Weights of a small GPT-style language model, trained from scratch on English Wikipedia.
Architecture: LayerNorm before each block, learned positions.
Training: a variant of Muon for these matrices, 160M tokens, 4877 steps.
Each number is 50 + 12 x the weight over its row's rms, rounded and kept within 0 to 99. Layers, rows and columns count from 0. The size before them is the row's rms in percent of the matrix's.

# layer 7 attention value, 96x96, rms 0.173, rows 68-95, columns 0-95
092:58 53 66 37 48 31 42 75 49 72 41 73 27 34 48 45 54 51 46 67 54 66 51 38 38 64 57 46 41 52 50 55 52 58 55 42 38 48 85 47 40 60 46 66 29 53 63 74 55 54 45 39 53 43 56 35 42 57 38 46 60 35 67 64 44 69 57 54 65 30 24 61 35 48 54 50 51 43 58 45 57 69 40 43 49 45 65 53 53 40 22 51 44 45 40 35
101:27 44 38 37 48 60 45 55 57 69 72 28 55 43 42 49 56 68 55 61 31 60 77 40 46 53 52 62 17 41 52 53 67 74 50 46 44 47 48 52 52 46 34 49 50 48 67 48 69 60 35 55 61 58 46 46 49 44 59 54 74 53 62 55 65 55 47 36 37 58 29 52 66 39 64 42 56 38 41 54 54 22 40 39 49 51 42 41 56 17 48 55 55 59 60 63
097:52 59 64 67 41 45 61 50 39 60 55 36 41 39 52 87 54 25 41 56 66 54 53 70 37 37 54 50 49 50 31 36 41 60 48 39 64 31 45 41 66 42 57 68 44 35 53 40 56 56 71 65 40 45 49 62 36 49 76 53 51 58 68 49 57 25 30 43 52 73 58 58 53 50 62 63 41 37 54 44 69 52 45 51 47 47 51 62 69 50 38 62 44 50 32 33
097:55 52 52 61 51 68 78 55 39 34 39 45 40 42 50 78 46 41 49 34 39 66 40 54 76 41 63 53 51 46 63 49 72 49 65 32 60 37 66 45 52 69 39 63 40 63 41 66 32 27 52 74 43 53 63 50 37 39 52 51 44 48 52 34 49 56 54 67 49 44 45 32 63 46 19 32 46 52 50 56 36 52 72 30 57 48 32 62 50 47 52 50 52 59 56 56
113:71 60 54 37 39 73 47 32 48 59 50 74 49 42 38 61 52 73 40 43 41 32 68 48 49 50 55 22 45 55 66 48 51 58 31 49 43 39 48 68 60 33 42 66 48 46 52 58 45 53 60 54 44 28 39 32 47 34 38 27 56 51 52 59 32 56 22 56 48 54 49 77 55 38 78 44 56 44 52 71 62 60 41 50 49 43 55 61 32 63 59 49 49 39 59 54
080:36 47 54 49 62 53 40 63 45 43 48 52 69 21 56 46 68 45 59 38 43 56 54 50 64 44 52 59 54 39 39 44 58 55 65 38 49 42 42 47 34 53 37 40 60 58 43 53 33 59 49 71 47 47 45 37 45 49 39 75 46 47 48 41 44 60 30 60 68 36 72 44 45 30 68 61 52 30 39 55 82 76 45 62 55 74 38 30 39 50 73 37 34 48 44 48
099:78 46 43 59 62 47 68 60 32 62 39 44 24 35 71 51 47 47 48 42 33 66 61 61 53 29 62 51 29 45 36 43 53 49 32 42 58 45 38 48 31 29 33 67 63 48 77 37 67 26 28 65 55 44 49 51 56 51 52 47 69 44 54 39 53 67 45 53 42 63 59 32 48 48 37 53 67 70 49 48 52 49 47 49 63 48 41 61 64 35 40 41 41 48 54 51
089:54 50 42 65 59 56 55 52 33 40 59 58 34 58 42 59 52 49 27 29 47 54 74 44 39 55 46 31 57 52 58 49 39 31 49 43 68 26 39 42 69 63 38 59 44 48 60 41 37 51 54 46 41 45 43 62 68 54 55 67 79 38 43 18 70 50 47 48 55 55 66 49 39 49 53 31 41 60 84 56 58 45 39 71 67 58 45 49 60 53 55 30 49 40 59 50
099:43 58 58 54 46 46 42 56 62 68 46 50 42 43 64 62 50 53 43 60 58 58 55 44 54 28 66 31 61 63 47 39 52 42 44 51 51 65 51 65 42 33 47 34 49 33 67 52 67 39 61 62 48 42 53 47 63 59 60 46 40 35 49 39 35 61 68 42 50 28 58 56 62 40 15 55 41 52 48 67 42 37 67 44 37 83 62 40 48 56 30 31 60 54 39 83
089:36 46 64 36 42 48 59 55 37 45 52 55 57 38 65 42 40 56 45 30 53 60 61 63 79 46 28 46 58 73 49 61 55 24 30 63 60 35 55 61 50 46 61 56 40 46 35 69 44 31 58 68 40 38 60 54 41 51 56 65 26 55 62 25 49 58 54 63 40 66 64 44 41 31 53 51 46 54 52 66 53 64 65 49 39 36 49 33 26 42 54 51 42 59 67 39
098:59 51 58 41 62 66 48 59 45 38 44 40 53 48 28 82 46 52 55 42 72 49 34 42 56 34 44 61 79 49 57 37 39 57 48 67 59 48 52 42 52 72 50 60 63 69 44 40 41 47 28 69 42 43 46 61 63 44 46 56 50 46 27 33 74 55 41 62 71 61 38 46 31 60 32 63 57 62 44 59 36 43 38 37 36 41 66 51 44 35 48 61 51 38 65 54
100:65 42 53 47 42 55 43 45 58 73 54 34 86 45 65 65 64 50 44 46 13 52 43 43 72 24 38 54 50 51 44 59 33 36 58 61 66 46 42 29 63 35 52 49 57 52 57 31 56 65 59 51 46 55 59 61 45 39 41 43 68 50 59 47 50 37 67 46 35 47 51 54 43 58 45 52 50 55 60 56 39 47 33 25 37 64 43 65 49 44 65 62 70 67 58 36
093:60 54 48 66 34 43 38 59 58 53 36 58 40 31 41 45 73 44 47 31 66 57 46 51 53 68 50 39 46 46 52 54 40 50 39 47 48 57 46 41 44 78 48 27 63 26 44 68 62 58 46 55 61 68 52 57 44 42 39 43 50 60 35 67 55 35 52 36 59 63 45 53 65 68 74 50 49 42 58 63 28 50 62 52 29 80 61 48 31 36 64 42 65 38 29 49
108:56 55 74 32 38 45 45 58 48 48 33 20 45 47 70 51 63 55 57 40 24 53 51 49 40 45 46 33 43 54 33 45 75 48 37 54 50 66 57 54 73 48 44 35 69 43 55 46 60 60 58 23 54 82 48 53 53 47 58 61 44 55 47 57 35 59 36 58 62 54 54 55 39 48 43 52 45 39 52 44 77 51 48 53 82 49 43 53 61 35 33 42 38 73 56 48
094:51 45 68 31 47 54 63 31 38 48 51 48 12 34 44 49 56 52 59 50 60 47 38 55 34 49 39 64 64 40 48 51 52 44 53 47 42 37 49 64 61 34 33 36 51 49 43 20 54 48 62 62 63 50 50 48 58 53 51 45 43 68 73 54 41 70 51 46 61 56 50 54 19 37 28 25 56 52 61 61 56 40 61 56 58 53 23 65 66 38 65 50 67 45 44 58
093:46 41 62 57 37 56 49 69 55 38 53 64 63 78 34 52 49 23 56 48 37 70 57 46 14 45 45 59 49 54 59 43 44 49 50 40 40 60 42 55 65 49 49 58 69 38 59 73 47 73 22 53 48 41 66 51 48 44 41 51 40 49 35 46 49 73 35 46 74 43 57 55 51 40 59 48 36 52 45 34 40 58 49 67 58 34 71 30 50 47 47 52 58 51 28 41
107:39 66 52 33 29 44 32 50 40 60 37 50 46 71 46 58 69 49 40 31 43 38 70 46 62 66 42 48 63 49 40 46 32 56 43 43 56 50 47 65 67 42 50 68 49 60 28 44 54 33 23 55 65 40 36 43 60 48 45 48 45 42 81 49 58 38 64 46 67 70 44 43 65 52 48 63 76 48 58 54 52 33 51 46 56 33 61 40 44 79 46 49 55 44 67 45
100:39 33 51 49 36 51 65 68 53 59 48 30 62 58 50 55 50 57 47 46 59 60 46 49 47 48 33 44 48 36 51 47 55 66 43 65 44 66 76 36 45 32 59 57 39 75 49 46 65 54 55 36 56 26 47 50 44 60 44 40 49 48 28 22 45 36 39 64 58 60 69 44 48 23 30 49 30 41 41 49 45 49 47 68 49 47 31 75 42 55 47 60 49 48 83 51
104:59 62 51 57 35 45 48 46 41 39 49 39 31 72 44 60 33 62 29 54 64 43 18 54 55 56 47 56 52 56 43 60 57 37 40 48 50 75 40 40 73 54 68 43 49 59 58 52 33 71 43 69 78 44 63 37 34 42 52 61 83 61 50 48 38 45 54 44 53 45 54 65 57 54 31 31 60 61 39 52 31 51 50 30 34 40 59 43 42 59 55 41 62 47 52 40
090:53 39 38 51 53 55 58 57 45 18 40 38 57 46 53 59 74 66 43 63 62 42 45 41 27 56 45 53 40 41 56 46 50 62 53 52 42 44 53 42 26 37 35 48 65 51 49 57 48 69 59 63 40 61 79 39 45 35 50 15 64 45 48 56 50 53 79 43 38 55 34 50 51 43 69 30 30 35 43 46 49 56 64 56 65 57 47 51 63 68 55 33 49 39 34 61
108:28 49 38 18 58 37 34 61 68 37 27 61 50 34 38 50 59 62 55 38 66 60 66 57 50 57 52 44 34 44 50 46 41 57 40 66 51 46 69 40 69 37 40 66 36 47 51 57 36 56 50 74 64 46 67 54 41 48 65 43 41 55 40 43 23 49 40 46 57 59 68 58 52 39 46 30 60 48 48 63 73 54 40 48 42 62 27 72 57 66 57 48 57 59 49 44
097:51 64 40 45 43 47 47 26 41 24 54 52 60 54 74 68 61 48 58 54 57 54 70 55 38 38 39 77 61 46 51 56 49 51 18 37 43 37 61 41 25 51 44 44 40 55 54 59 68 51 63 41 54 67 44 53 48 38 48 76 62 63 57 72 56 25 65 57 44 64 63 63 61 48 30 46 55 62 65 59 47 41 46 37 46 58 53 50 41 47 48 22 39 45 48 47
097:61 54 49 66 65 40 54 39 42 61 31 40 59 43 64 51 61 44 69 40 48 64 57 57 36 55 57 43 60 31 45 48 44 55 43 27 56 54 55 58 55 33 48 59 68 15 32 42 51 28 49 56 69 62 40 47 32 67 47 35 55 42 47 37 59 50 43 54 58 48 39 79 60 52 44 52 70 47 55 40 65 54 41 26 44 31 42 46 40 65 29 62 51 51 52 77
096:42 68 51 31 36 46 70 39 61 51 53 35 40 41 51 42 53 35 53 57 65 34 70 73 38 36 62 73 59 31 56 39 41 29 46 49 57 59 63 51 41 61 42 44 45 36 49 52 47 30 54 66 52 58 41 44 55 73 49 68 54 63 69 40 38 50 33 35 15 63 50 59 62 36 57 50 60 53 61 55 59 55 43 30 48 51 74 57 66 56 60 49 38 59 54 46
108:41 60 59 25 56 42 43 45 53 41 57 62 51 74 68 35 34 47 44 33 30 47 70 66 43 42 69 59 60 45 63 69 55 67 51 44 57 42 56 57 59 63 40 58 48 19 49 51 30 30 53 47 59 42 34 37 43 38 70 38 53 45 50 47 45 43 58 40 60 76 33 48 31 59 57 24 55 49 49 42 48 59 69 57 32 63 68 43 51 54 50 38 66 55 55 45
102:37 38 73 58 43 65 57 48 50 49 53 55 31 60 33 42 43 56 47 59 48 33 42 43 50 46 52 53 37 23 74 29 44 47 46 52 51 49 69 58 54 67 71 73 19 45 42 69 38 61 54 61 50 57 61 68 28 55 46 42 51 51 62 63 44 58 63 46 58 61 53 27 53 71 43 51 48 22 49 68 68 69 37 61 48 52 41 58 50 44 55 34 48 38 48 52
090:45 45 34 50 65 30 61 53 71 51 38 53 40 53 36 59 49 44 42 71 53 52 67 64 57 57 38 38 45 57 48 34 42 45 52 38 68 53 37 64 59 46 65 59 55 56 50 51 60 48 71 56 60 71 28 30 46 65 36 40 41 62 41 53 55 67 58 48 62 38 40 76 43 73 47 51 72 56 52 34 48 66 47 65 32 46 35 25 41 36 36 41 50 30 60 39
099:47 41 67 46 41 55 68 58 54 69 73 59 56 45 46 41 45 50 52 33 70 46 40 49 45 43 24 31 73 53 63 40 62 46 53 42 57 43 34 54 33 57 41 38 54 48 40 73 45 51 48 53 66 71 68 50 62 40 31 47 20 36 41 44 50 53 50 40 42 40 45 38 50 39 47 48 40 49 50 81 38 57 32 73 59 45 70 33 64 51 56 42 28 49 51 53